config.toml
n_layer = 16
d_model = 160
n_head = 5
n_kv_head = 5
head_dim = 32
d_mlp = 448
vocab_size = 3850
activation = "swiglu"
norm = "rmsnorm"
norm_place = "pre"
norm_eps = 1e-06
positions = "rope"
rope_base = 1020.0
rope_fraction = 0.25
qk_norm = true
attn_scale = 0.247
bias = "none"
tie_embeddings = "early"
parallel_block = false
extras = ["some layers without positions", "some layers without attention", "local attention windows", "normalized values", "a smear gate"]
init = "uniform"
init_std_qkv = 0.0409
init_std_o = 0.00723
init_std_up = 0.0409
init_std_down = 0.00432
optimizer = "muon_variant"
lr = 0.00838
lr_mult_o = 4.0
lr_mult_up = 1.14
beta1 = 0.95
lr_head = 0.00474
grad_clip = 2.0
warmup_steps = 0
schedule = "wsd"
decay_fraction = 0.85
decay_shape = "cos"
final_lr_fraction = 0.0
batch_tokens = 16384
seq_len = 512
doc_mask = true
z_loss = 0.001
train_tokens = 138200000
steps = 8436
dataset = "wikipedia_en"
Each number is 50 + 12 x the weight over the matrix's rms, rounded and kept within 0 to 99. Layers, rows and columns count from 0.

# layer 10 attention key, 160x160, rms 0.208, rows 0-159, columns 120-159
49 51 56 65 51 51 50 45 46 54 42 59 47 50 68 30 56 43 58 38 59 62 70 53 49 47 48 60 37 22 56 51 44 53 44 45 47 33 63 56
47 34 58 71 47 65 48 36 41 63 51 33 60 47 40 63 63 53 47 56 55 64 48 41 53 60 26 32 59 22 24 43 32 45 74 28 56 38 61 49
55 49 49 51 36 58 45 43 43 57 31 46 48 36 43 53 51 58 45 59 81 42 71 49 44 41 54 46 66 32 50 54 50 38 73 46 38 33 49 53
24 54 48 68 32 35 49 57 55 17 57 39 51 60 16 51 59 63 58 47 46 71 48 51 38 41 53 35 57 72 58 43 71 51 37 62 51 61 51 63
50 45 42 55 44 55 64 58 39 52 46 80 49 61 23 51 49 59 61 63 47 46 33 61 45 48 50 58 27 45 46 44 38 30 55 52 38 56 52 57
60 54 30 62 43 40 50 55 50 39 45 51 62 50 38 58 60 60 58 58 41 49 45 40 78 55 62 31 39 72 59 53 22 53 49 66 53 66 67 62
48 44 29 56 46 39 54 37 68 78 52 46 58 22 53 53 34 48 39 67 36 35 68 59 42 49 37 59 60 36 44 71 19 38 68 54 48 56 51 67
52 48 58 37 47 54 54 39 42 42 48 59 46 46 41 55 66 83 58 54 49 58 45 56 52 41 34 68 50 37 57 55 57 39 54 45 44 55 47 47
52 35 26 41 39 47 66 39 49 45 45 36 64 39 47 46 49 56 58 49 57 67 48 52 36 39 28 57 52 44 52 43 50 63 50 30 60 44 38 19
57 36 37 58 38 28 35 60 60 26 67 46 54 40 46 47 79 51 75 63 56 69 41 64 53 36 58 34 50 54 71 54 41 50 64 59 63 52 51 20
75 54 49 78 63 50 50 60 33 48 71 44 57 33 52 33 65 59 49 48 48 67 44 69 47 56 61 61 40 59 47 57 84 31 42 56 40 69 52 47
58 43 73 37 60 55 53 53 40 58 46 27 63 51 54 53 63 47 59 74 37 32 42 56 57 50 60 54 34 65 45 36 34 50 67 56 72 45 54 31
61 45 54 52 41 60 47 38 64 87 63 58 44 49 47 60 70 58 55 51 65 57 61 66 55 58 48 68 66 44 50 58 45 74 43 46 60 63 70 33
45 65 56 36 64 38 46 47 40 44 63 51 33 34 61 53 48 42 52 59 16 66 61 52 55 47 33 47 42 54 40 67 26 53 38 60 69 25 65 57
41 50 63 54 57 55 45 45 35 26 71 56 46 65 36 32 39 23 53 53 60 46 42 54 47 43 55 33 34 60 73 39 75 29 41 37 61 56 43 55
48 63 46 43 30 43 64 45 53 70 49 65 46 49 51 56 52 52 41 62 40 41 30 69 59 48 64 47 38 54 52 52 28 42 24 66 51 35 57 49
49 46 44 57 47 35 66 44 42 52 43 32 46 47 48 35 40 61 25 53 70 52 54 29 49 52 35 33 66 56 74 43 47 48 57 74 40 52 56 66
51 46 41 39 56 32 46 52 38 28 68 50 47 52 35 58 66 59 53 44 46 54 45 55 55 60 48 49 65 41 66 50 48 54 53 42 53 52 45 49
45 43 50 70 55 42 31 38 53 46 57 54 42 62 40 48 53 69 46 36 56 48 42 23 63 48 56 65 46 53 49 43 83 42 69 48 28 36 32 59
47 46 41 43 37 39 50 45 62 48 19 48 49 51 41 50 62 47 56 48 43 53 52 48 55 44 44 52 42 31 42 57 44 54 59 36 59 35 31 44
51 60 49 51 49 53 51 35 42 30 37 34 62 57 50 56 61 58 50 50 73 58 59 71 69 63 63 38 58 50 70 57 47 75 34 59 78 66 40 56
54 47 49 57 36 44 24 49 41 47 50 38 45 55 58 61 56 54 65 63 73 34 41 50 35 57 52 48 54 72 57 34 60 32 44 55 50 62 45 56
59 42 69 41 40 55 43 47 57 67 52 51 51 58 51 56 35 34 44 27 50 47 51 70 66 52 59 57 54 51 54 43 19 62 44 71 43 67 74 33
56 34 58 60 69 46 31 52 69 38 44 37 35 47 37 44 54 37 50 30 48 56 61 50 50 33 52 55 39 40 72 60 55 38 47 62 33 56 43 49
52 72 30 58 42 62 37 49 57 45 41 53 45 30 61 39 63 66 50 62 56 49 55 66 47 48 65 38 49 32 52 38 44 48 39 50 59 60 50 60
54 35 67 54 58 46 46 69 39 23 54 58 60 50 37 59 47 55 33 40 41 52 42 41 55 54 58 64 51 51 69 49 80 45 49 56 56 30 51 51
49 51 46 49 51 59 68 46 69 30 65 42 65 53 60 43 52 58 33 37 56 58 53 81 64 41 50 40 39 50 39 49 41 60 54 63 47 54 47 60
29 38 55 40 57 49 54 38 62 44 44 46 59 33 24 56 60 39 47 55 43 52 58 30 36 62 37 49 70 54 54 59 50 45 71 51 54 53 43 42
44 46 49 43 69 60 64 58 50 37 52 46 65 65 65 61 44 54 45 52 58 50 58 62 41 74 41 46 53 49 50 53 50 74 50 43 52 38 62 55
39 57 57 48 58 45 50 41 36 43 52 48 48 54 55 47 52 53 39 52 59 31 49 49 58 53 53 54 51 34 37 52 30 40 25 58 56 54 39 52
58 56 39 75 54 56 72 44 51 38 42 52 37 50 38 50 70 40 62 50 35 34 62 57 75 47 62 52 37 61 38 52 61 63 41 44 64 77 55 49
50 39 61 56 72 44 50 51 42 55 43 42 60 44 55 47 34 52 56 39 54 59 68 48 49 62 44 71 48 52 50 47 59 49 73 58 39 41 41 35
58 43 68 40 41 55 44 49 58 30 48 45 42 44 38 30 58 50 47 39 57 57 51 53 30 71 55 28 27 40 50 39 86 51 28 43 66 47 54 53
52 43 53 37 62 59 59 58 51 45 44 52 53 48 61 47 46 43 37 40 35 49 54 35 46 58 69 57 46 52 59 66 61 60 41 62 59 47 55 57
58 37 58 73 37 60 56 47 49 41 44 43 48 44 68 33 48 58 41 44 65 42 43 40 58 52 45 37 31 57 60 63 58 41 47 49 68 44 55 40
59 74 54 32 46 44 59 42 39 51 65 71 39 68 65 33 60 61 34 75 42 62 46 58 40 50 53 42 48 31 65 41 62 48 45 40 55 51 37 54
26 59 47 56 30 38 51 45 45 49 75 42 60 40 46 55 45 42 58 45 69 44 34 37 47 43 59 45 61 39 46 55 36 64 23 76 33 69 38 33
67 59 53 48 36 73 27 30 55 59 41 55 50 29 58 80 41 78 41 53 45 50 43 36 35 45 72 37 42 46 63 54 50 69 52 54 21 48 60 35
43 36 47 56 46 49 41 37 46 51 66 33 33 42 28 58 33 28 61 21 33 34 45 47 55 64 62 56 50 59 35 56 48 36 42 37 56 41 37 44
59 49 35 77 64 57 44 59 47 68 67 35 46 72 40 24 45 48 62 46 02 60 54 45 34 63 54 62 46 47 44 67 51 60 40 65 35 47 57 54
50 51 34 63 55 51 62 41 58 44 65 75 50 47 59 42 32 11 47 27 46 24 54 47 52 33 37 45 53 53 45 48 40 31 41 47 36 29 45 40
59 55 33 60 54 43 32 47 40 65 63 61 53 52 36 50 42 52 46 51 61 68 37 50 30 44 36 46 50 75 36 60 53 75 37 49 75 64 38 47
72 67 51 69 52 30 53 87 56 39 58 37 65 41 33 56 54 37 60 41 71 56 52 32 58 60 69 65 37 47 61 42 48 17 54 46 58 61 31 36
27 50 28 52 42 45 71 68 48 61 41 46 60 47 40 59 52 38 55 53 33 62 44 33 46 57 68 34 51 26 37 60 53 70 53 38 42 43 44 50
67 67 62 55 55 56 56 49 40 36 56 62 45 52 53 57 38 42 56 38 59 53 44 67 40 39 23 28 57 45 40 55 55 59 64 72 37 33 51 47
36 42 39 61 42 43 62 43 33 49 67 53 38 34 59 72 51 46 38 50 65 30 43 49 60 42 56 46 60 41 59 32 54 60 42 59 46 29 40 30
44 36 61 43 51 51 54 72 40 60 56 48 60 45 31 38 53 51 39 58 22 44 39 51 67 46 37 54 44 47 32 51 53 44 56 29 64 64 48 55
40 56 47 55 63 35 48 43 54 48 62 44 48 67 64 63 52 45 48 40 45 54 43 39 49 53 56 47 66 26 36 61 49 62 34 42 41 34 53 48
37 36 54 35 38 59 59 72 63 36 21 47 64 36 56 68 51 38 44 35 57 66 49 36 44 51 44 66 45 45 69 44 62 58 39 56 60 59 59 36
53 33 28 27 48 57 57 48 34 61 39 48 50 65 54 49 55 56 54 52 37 37 48 41 49 33 46 56 52 48 43 54 61 49 49 68 54 42 61 64
36 41 45 69 34 43 77 44 43 64 53 55 42 81 47 57 53 46 50 44 63 43 55 64 39 46 42 44 33 29 68 59 37 45 57 36 52 58 48 53
38 36 53 61 15 29 32 44 43 50 41 56 50 40 43 57 55 49 70 48 32 41 59 68 48 54 60 33 60 57 21 36 86 62 59 45 57 61 44 48
55 54 52 47 47 61 50 45 36 76 49 59 69 64 54 62 36 57 60 58 55 43 33 59 44 45 50 58 47 55 22 44 63 58 61 34 60 47 45 55
18 57 40 51 55 49 50 36 57 35 60 51 52 68 39 54 63 55 57 40 46 38 60 59 52 56 57 68 66 53 39 53 39 52 73 53 61 62 62 60
37 65 43 47 44 45 68 41 41 41 58 42 41 63 66 60 64 39 81 44 47 58 53 52 57 68 58 23 45 69 60 62 26 54 55 33 48 56 52 40
53 64 74 60 27 44 37 52 62 52 48 36 47 61 52 69 50 40 38 70 55 47 57 42 52 32 41 50 55 49 40 60 40 48 63 36 31 33 79 62
66 42 22 43 59 59 66 55 58 39 58 70 52 24 80 33 62 66 42 51 39 50 74 30 60 71 32 60 45 59 53 45 45 67 34 55 50 38 41 48
46 74 36 52 45 31 66 66 68 49 66 54 42 38 54 44 40 58 62 50 25 87 48 37 47 45 39 74 33 49 43 33 45 57 61 33 37 57 49 46
47 63 62 55 34 35 53 63 25 44 39 39 28 41 52 52 67 61 33 60 65 47 54 62 58 58 53 50 29 56 62 59 56 47 64 42 50 37 60 66
65 45 49 45 40 33 39 47 63 54 37 44 52 44 46 48 57 48 45 59 56 59 52 58 20 53 53 56 34 46 41 61 61 54 42 36 52 59 61 28
49 72 47 36 25 50 58 53 39 57 54 61 59 43 67 61 72 44 49 28 49 39 62 50 60 32 40 48 73 42 51 58 48 50 21 53 57 51 41 61
34 47 51 71 50 59 48 63 66 40 63 64 61 49 23 35 53 56 50 62 53 61 62 37 55 42 61 33 54 72 48 20 58 54 65 29 60 38 48 21
61 72 40 33 54 46 62 39 74 43 55 65 56 77 58 56 56 63 69 30 44 44 80 57 46 68 38 52 30 36 45 47 54 50 48 50 49 76 39 51
39 34 46 42 59 33 31 61 48 62 39 31 38 55 45 53 63 58 78 42 43 65 40 42 31 61 23 79 59 43 23 48 67 40 39 39 50 72 54 56
36 48 51 67 51 43 61 54 50 54 61 46 43 37 55 66 42 59 57 13 47 21 52 47 71 29 31 74 50 72 49 58 36 44 41 45 79 25 51 61
54 51 37 76 43 36 58 60 58 54 71 69 50 25 50 54 40 33 45 34 57 52 58 38 54 39 21 60 30 55 70 22 46 56 33 43 27 49 45 38
55 43 53 57 66 49 61 27 54 49 44 58 56 49 39 26 46 65 46 49 27 53 44 69 44 57 60 11 41 51 41 52 49 41 35 52 53 48 50 49
66 36 72 49 56 63 27 41 26 64 47 44 58 73 57 47 28 58 60 51 41 49 38 68 44 40 29 49 48 48 45 61 53 36 28 34 63 57 71 39
68 72 36 41 64 50 70 37 48 42 55 36 50 78 61 43 54 45 74 28 47 48 49 41 43 68 46 46 47 54 54 66 29 27 40 44 51 53 33 51
64 54 55 38 47 58 32 62 47 65 34 48 42 55 43 29 26 28 65 81 62 54 41 64 39 53 33 26 72 46 45 65 35 54 59 78 33 61 42 55
16 74 65 29 31 14 57 73 35 37 33 29 58 18 48 69 71 70 31 64 74 72 45 51 34 68 58 56 33 47 68 31 53 65 56 36 44 63 62 58
48 53 55 66 38 38 53 62 37 66 53 47 76 30 36 43 42 60 73 50 54 34 52 62 37 50 53 49 33 61 35 40 52 41 57 47 46 55 48 27
80 37 64 44 71 73 41 38 47 36 51 48 33 76 50 33 57 41 43 45 71 26 50 56 37 42 53 50 49 55 80 37 61 31 60 60 66 38 66 73
73 64 55 38 49 44 42 47 63 40 75 45 59 54 59 26 32 46 64 53 27 48 67 57 48 66 55 32 26 56 55 47 59 50 31 56 65 48 45 37
20 52 72 37 69 49 58 35 51 53 57 41 34 39 47 61 53 73 47 43 33 38 40 52 57 55 60 93 72 40 39 38 35 41 47 63 53 30 55 45
20 55 52 40 51 41 43 38 53 41 61 53 36 59 23 60 44 48 71 48 63 39 38 70 52 38 27 41 63 62 51 56 52 59 64 49 60 56 35 61
42 55 38 53 76 58 45 52 34 65 40 46 63 50 56 70 43 70 50 54 34 43 24 26 40 28 55 67 48 68 41 28 51 65 62 60 32 61 62 20
33 46 36 56 41 47 43 51 51 55 71 40 53 71 42 56 57 50 60 66 58 41 64 42 43 73 84 21 56 57 39 48 41 65 67 67 50 37 50 40
66 70 53 36 48 66 60 58 55 30 52 30 57 59 61 52 52 66 44 77 59 62 36 61 60 52 33 36 33 57 82 67 36 40 74 66 23 49 65 45
50 78 37 49 47 41 60 43 50 57 58 33 31 57 66 73 35 48 66 43 63 38 40 38 78 47 49 75 39 68 77 59 40 23 39 45 27 59 37 59
65 35 42 58 65 54 44 52 24 56 61 63 40 59 15 37 51 52 52 81 32 58 41 56 64 44 63 44 70 61 48 27 60 32 62 40 57 20 50 67
48 57 33 12 58 46 66 73 42 46 29 52 68 41 66 53 70 39 35 66 56 52 16 48 63 63 69 32 60 28 76 66 34 37 24 69 38 50 34 66
52 63 82 15 57 60 26 39 50 56 37 20 63 48 42 48 75 42 38 37 50 43 29 46 39 34 79 52 63 60 50 60 59 52 49 66 59 23 47 72
75 74 56 44 49 56 43 16 61 45 64 56 48 80 48 54 56 58 59 64 58 54 89 61 49 38 41 62 43 64 43 39 66 40 50 43 54 55 58 39
49 39 46 60 64 50 46 51 44 46 31 35 41 51 37 58 41 39 39 35 69 49 34 19 38 47 79 58 47 23 72 63 47 28 38 55 63 64 26 49
57 28 40 43 52 68 59 34 60 24 51 68 61 30 35 63 43 62 72 50 40 51 57 41 66 52 48 29 51 76 53 16 38 51 49 38 51 32 52 32
59 58 48 39 61 44 30 48 61 38 34 37 44 38 55 44 71 69 44 46 43 31 36 47 26 49 39 64 51 38 48 33 74 47 28 73 56 37 50 59
68 54 38 57 63 48 38 57 53 36 55 53 49 40 58 40 47 65 52 49 28 50 58 38 60 43 71 52 39 45 36 43 35 60 63 77 46 37 37 35
33 68 41 62 38 46 66 43 37 56 32 63 56 67 65 67 32 41 74 39 46 68 73 73 51 30 40 35 50 38 22 40 49 50 37 53 26 48 46 42
39 34 50 52 40 43 49 65 58 26 39 52 48 46 42 59 62 45 40 49 45 44 59 36 50 40 60 55 51 27 43 52 62 50 60 57 41 41 70 35
74 71 74 36 71 71 62 54 80 60 53 37 65 53 46 66 29 80 32 50 57 39 42 54 44 32 46 60 65 49 35 38 60 56 29 48 64 47 63 42
67 54 41 43 56 47 60 65 57 56 39 47 75 35 59 40 51 72 45 43 39 52 57 39 63 55 38 51 51 40 47 52 35 72 26 46 43 54 35 55
34 37 55 50 49 66 14 44 52 41 31 41 52 34 15 63 45 54 53 45 54 60 57 49 61 72 65 39 65 55 45 37 58 73 46 43 53 71 49 48
41 35 53 42 47 68 45 53 45 51 42 55 56 29 47 30 28 41 30 38 61 49 54 14 55 50 17 49 52 45 62 61 57 57 42 49 52 41 25 53
65 48 55 33 60 54 34 44 39 55 61 56 59 28 52 52 45 63 52 56 46 35 49 85 19 40 49 58 59 42 25 69 65 63 41 53 35 47 56 45
30 47 50 69 42 37 55 47 65 72 57 52 29 35 32 38 22 41 29 78 51 43 37 40 51 41 66 33 45 29 39 34 69 52 57 52 53 34 29 44
57 51 63 48 50 67 30 34 55 41 51 53 50 56 31 52 66 44 66 49 55 62 60 59 30 73 67 43 60 70 44 41 57 63 67 62 42 46 57 49
28 47 67 56 32 44 34 44 33 67 53 42 57 41 53 50 36 59 52 51 49 63 44 50 30 53 40 60 31 60 43 71 41 42 46 48 45 70 51 54
46 61 43 56 46 26 60 34 44 35 75 53 40 45 40 49 70 73 50 58 50 61 53 48 30 40 61 76 32 54 46 29 54 60 57 51 49 59 48 38
65 50 70 45 63 51 34 45 38 42 27 32 32 64 37 45 58 40 49 51 55 25 42 63 43 26 55 36 49 43 55 60 66 36 67 50 68 33 69 58
38 35 58 66 51 22 54 52 59 46 51 55 51 37 33 51 42 36 55 46 54 45 68 34 49 47 48 62 43 54 50 29 73 44 46 44 68 65 49 41
50 62 62 57 50 64 59 33 49 43 36 61 31 66 64 36 31 48 44 47 42 45 51 61 65 49 46 57 32 34 30 48 49 41 44 59 35 46 49 46
64 47 54 47 36 46 52 27 53 36 37 54 43 50 48 47 68 35 76 57 31 49 56 68 60 59 46 29 38 42 69 52 56 58 59 59 44 48 42 44
17 50 45 41 57 41 86 61 43 50 34 63 39 32 58 48 53 71 42 56 46 46 40 41 63 44 64 69 64 32 43 42 53 58 51 55 57 44 39 49
59 54 47 48 35 50 79 51 47 57 55 66 63 56 59 53 57 54 61 44 39 43 79 71 39 44 26 56 42 47 39 76 31 42 44 38 53 49 64 47
69 59 55 43 39 67 63 52 69 58 55 69 40 59 61 48 44 59 23 69 64 64 50 54 37 61 47 39 41 47 56 46 54 48 44 54 21 58 54 58
32 35 30 70 53 64 52 34 38 50 43 59 53 43 41 53 38 37 50 34 55 55 41 43 68 43 27 47 50 54 50 59 28 34 41 49 40 51 47 61
68 59 63 50 86 70 55 37 61 36 47 47 32 65 67 46 47 43 49 34 46 42 30 42 64 41 46 76 36 73 48 62 51 25 53 46 74 39 51 42
55 65 42 72 57 54 48 66 62 56 53 73 39 39 69 64 53 69 50 45 35 60 56 30 43 44 37 48 63 41 52 39 62 60 39 44 41 60 47 32
46 52 51 83 43 50 47 48 55 72 46 72 43 62 57 59 31 45 52 19 38 57 69 44 53 34 39 51 60 51 06 39 50 55 49 47 47 45 52 27
31 46 65 55 37 43 45 54 66 50 39 55 47 33 37 51 36 45 36 61 46 70 48 78 54 40 42 48 57 42 31 68 57 71 41 36 53 54 52 46
53 54 49 68 43 46 46 68 42 56 39 59 49 50 46 35 40 40 60 49 61 71 48 38 50 57 50 44 35 55 62 68 49 69 65 52 45 67 42 60
57 53 41 62 49 46 63 41 40 52 66 48 40 53 58 40 51 37 53 57 58 59 38 59 61 55 34 53 36 67 76 51 43 47 44 48 37 62 30 69
39 38 39 65 34 41 58 42 57 45 65 37 38 38 43 26 55 45 37 43 28 57 58 52 60 52 76 58 40 11 48 61 52 51 50 51 68 24 28 45
64 46 57 59 35 39 52 38 58 52 61 48 57 65 46 39 48 35 60 67 42 43 78 60 68 30 18 37 55 57 43 58 52 44 63 45 50 69 46 57
61 66 43 48 78 56 44 47 51 51 49 52 63 33 21 58 34 70 40 50 29 16 43 43 56 32 63 62 42 55 39 42 65 60 62 62 14 42 42 49
64 47 55 51 47 57 50 53 49 52 33 45 45 57 33 27 56 58 49 55 48 25 63 44 52 43 52 52 43 18 53 46 68 43 75 43 74 42 62 56
56 37 25 55 56 53 53 53 67 37 62 57 51 55 59 46 61 40 56 39 46 34 63 20 47 55 38 70 55 56 45 53 58 39 38 46 60 51 56 50
63 41 31 65 48 65 66 44 42 69 45 45 44 56 42 43 58 73 59 67 25 56 39 52 58 56 86 30 66 51 41 39 30 44 54 39 41 44 35 36
45 50 51 68 33 28 35 60 31 45 51 55 51 59 34 53 48 55 63 66 74 72 36 84 38 46 60 47 35 55 30 45 54 48 59 38 39 61 51 34
46 43 44 25 43 63 17 57 24 60 26 36 50 41 43 55 69 43 34 60 37 20 42 59 57 36 70 46 67 28 56 75 64 51 40 55 53 48 63 61
43 63 43 52 45 37 64 59 64 40 54 26 25 67 56 80 52 47 70 48 59 44 52 51 82 50 37 68 51 64 57 57 30 38 47 34 33 51 58 56
86 43 49 38 66 72 40 42 43 51 52 68 47 65 54 23 47 40 52 55 41 47 52 52 60 53 39 43 42 44 36 63 46 38 46 42 43 55 39 49
39 41 45 42 34 26 40 48 57 44 51 52 35 53 64 50 31 36 64 43 52 42 50 58 41 50 33 21 45 24 51 45 60 42 48 61 47 54 44 22
50 69 47 18 43 48 54 64 49 45 31 51 56 56 52 55 76 43 54 64 62 80 43 57 44 55 32 40 60 47 48 52 38 48 59 52 46 72 65 62
72 59 49 52 58 54 57 31 45 43 52 54 57 62 70 65 63 29 59 44 52 45 56 48 37 31 71 73 56 48 54 71 43 44 37 67 56 69 53 55
57 71 47 45 52 30 68 28 50 37 55 58 45 50 40 49 25 62 51 57 33 63 55 49 37 62 58 53 35 53 34 29 47 41 62 42 38 52 38 33
19 42 41 50 44 54 34 30 43 67 42 44 41 59 44 61 64 55 45 35 62 47 33 53 48 52 47 56 63 43 36 23 55 49 53 41 59 59 59 65
54 42 36 71 29 56 51 35 51 61 53 74 58 43 56 52 51 41 60 49 59 51 43 68 50 58 54 47 42 44 40 56 26 46 61 73 25 53 69 62
62 56 68 65 55 66 59 60 56 62 71 53 79 31 32 54 23 44 46 52 73 44 51 60 80 59 45 42 16 54 63 55 50 57 58 52 64 61 63 52
62 66 42 41 42 39 53 54 28 37 41 46 40 55 50 65 66 70 41 28 46 45 54 47 64 41 47 48 56 48 46 49 56 51 56 59 38 41 45 53
27 56 49 48 46 58 38 59 52 59 53 49 38 51 39 55 69 42 57 57 67 37 51 52 61 55 37 57 58 58 64 45 44 31 48 60 60 63 67 52
63 70 73 50 59 39 53 71 58 38 43 23 42 54 40 36 29 51 52 51 57 57 70 61 60 59 48 50 34 47 56 66 55 36 53 53 40 36 72 42
50 67 31 50 40 79 44 40 48 53 57 49 60 53 48 58 64 44 58 39 71 35 44 48 55 49 58 30 31 35 47 49 49 46 34 62 71 49 68 68
57 69 74 50 49 46 61 39 63 63 37 55 67 30 44 42 74 52 47 66 48 60 41 57 65 62 17 59 48 52 38 37 50 49 72 68 32 33 60 56
40 30 38 61 63 30 49 57 34 62 57 66 57 54 70 48 56 62 48 43 40 54 47 66 56 42 51 59 75 64 46 52 39 63 43 39 44 44 68 44
59 55 56 51 47 71 70 32 50 42 57 42 81 39 37 63 49 45 56 58 59 57 52 79 59 70 23 46 48 70 68 47 53 37 68 66 35 48 66 44
44 67 47 46 52 46 47 52 31 44 56 36 56 43 40 60 57 80 40 65 60 48 50 55 80 43 35 50 56 46 50 39 32 50 38 61 57 49 60 41
43 40 39 24 40 58 40 46 59 45 71 40 66 46 42 66 46 48 24 69 53 57 38 37 50 54 38 51 66 72 52 38 50 66 51 50 59 54 67 49
37 41 38 48 51 42 45 34 54 34 60 59 41 41 71 80 70 55 55 46 39 49 45 53 43 64 39 53 51 39 50 55 54 38 29 59 54 55 57 51
47 68 52 42 55 29 56 58 43 55 37 45 42 68 63 51 77 42 47 30 62 57 48 52 56 49 66 34 71 40 57 48 44 60 41 40 45 36 58 38
62 51 28 53 34 36 43 56 54 53 64 50 69 39 51 36 54 36 54 54 46 50 51 55 43 39 44 42 53 30 41 44 55 50 55 52 29 45 44 54
35 66 51 55 44 61 51 48 57 54 52 51 44 64 55 44 49 62 55 55 35 47 51 56 54 41 52 65 63 52 56 49 54 64 36 31 59 49 42 51
49 31 50 52 37 47 58 57 44 59 57 71 55 64 43 59 39 43 52 41 26 46 34 51 62 56 66 51 53 44 47 46 34 37 44 46 63 67 60 49
58 39 51 67 70 31 53 66 52 52 36 42 43 50 66 64 55 46 39 36 50 43 63 58 51 48 49 54 33 34 52 55 68 63 42 57 44 43 38 48
33 66 64 61 59 41 55 48 32 53 42 67 46 72 48 54 38 38 43 51 55 56 52 53 42 30 59 44 65 56 54 55 50 38 44 48 52 44 33 39
42 51 41 42 50 58 47 62 38 58 44 64 57 39 48 42 44 35 50 58 44 45 42 47 52 43 48 43 32 44 54 55 26 59 30 59 69 44 58 49
29 43 67 44 45 46 30 48 14 67 32 49 57 42 40 43 48 24 36 39 51 51 43 62 76 57 48 66 72 54 33 31 48 37 68 52 56 44 47 23
47 41 42 48 71 57 39 38 42 59 45 64 69 48 59 50 34 52 55 63 32 63 53 46 50 44 48 72 48 45 41 52 57 53 47 37 52 45 48 41
56 29 31 28 35 62 41 35 33 47 37 49 62 34 41 49 49 42 65 75 53 42 50 56 25 46 33 45 60 81 43 52 43 50 54 62 53 62 58 53
57 43 55 65 67 46 48 41 57 50 64 60 48 38 60 56 49 58 38 33 51 49 55 50 49 38 56 57 41 49 46 57 53 51 41 56 64 48 47 29
41 59 32 50 43 43 64 42 59 57 33 46 39 58 27 56 61 49 55 33 53 65 55 53 35 35 58 75 64 38 50 43 45 32 30 45 62 62 56 41
45 39 43 58 55 51 48 47 50 40 38 55 49 24 70 56 49 39 54 46 52 41 37 56 65 63 50 39 44 36 40 48 37 52 39 65 63 44 61 41
31 48 54 63 47 42 51 35 46 41 46 54 25 48 52 50 42 60 42 41 45 49 56 54 44 44 77 58 24 53 43 61 53 55 52 41 45 71 53 50
58 46 45 48 52 47 56 34 62 46 60 57 55 43 56 50 65 50 66 52 37 52 52 66 38 34 57 39 57 41 41 47 56 40 63 59 65 51 50 64
52 57 42 54 56 36 52 66 36 21 48 67 58 69 67 52 43 46 39 27 59 48 48 56 59 37 79 45 64 34 60 42 55 67 63 32 48 38 34 40
50 34 52 72 54 56 42 46 55 49 71 57 35 36 41 54 71 46 74 46 35 28 43 37 50 56 44 31 50 42 46 42 44 48 46 60 56 35 59 60
62 81 52 45 59 59 41 63 41 38 68 35 46 44 43 68 53 42 54 62 40 59 47 54 62 65 46 31 51 66 55 41 42 34 54 58 57 51 50 59
38 50 55 45 40 49 34 52 72 43 61 60 55 55 42 39 72 46 40 65 26 70 53 52 57 57 42 50 33 35 30 37 34 50 69 63 54 78 71 50
52 33 51 39 29 42 50 40 47 60 45 39 51 36 32 36 59 59 61 76 71 57 47 35 35 60 42 48 38 41 45 31 76 55 57 43 63 45 52 58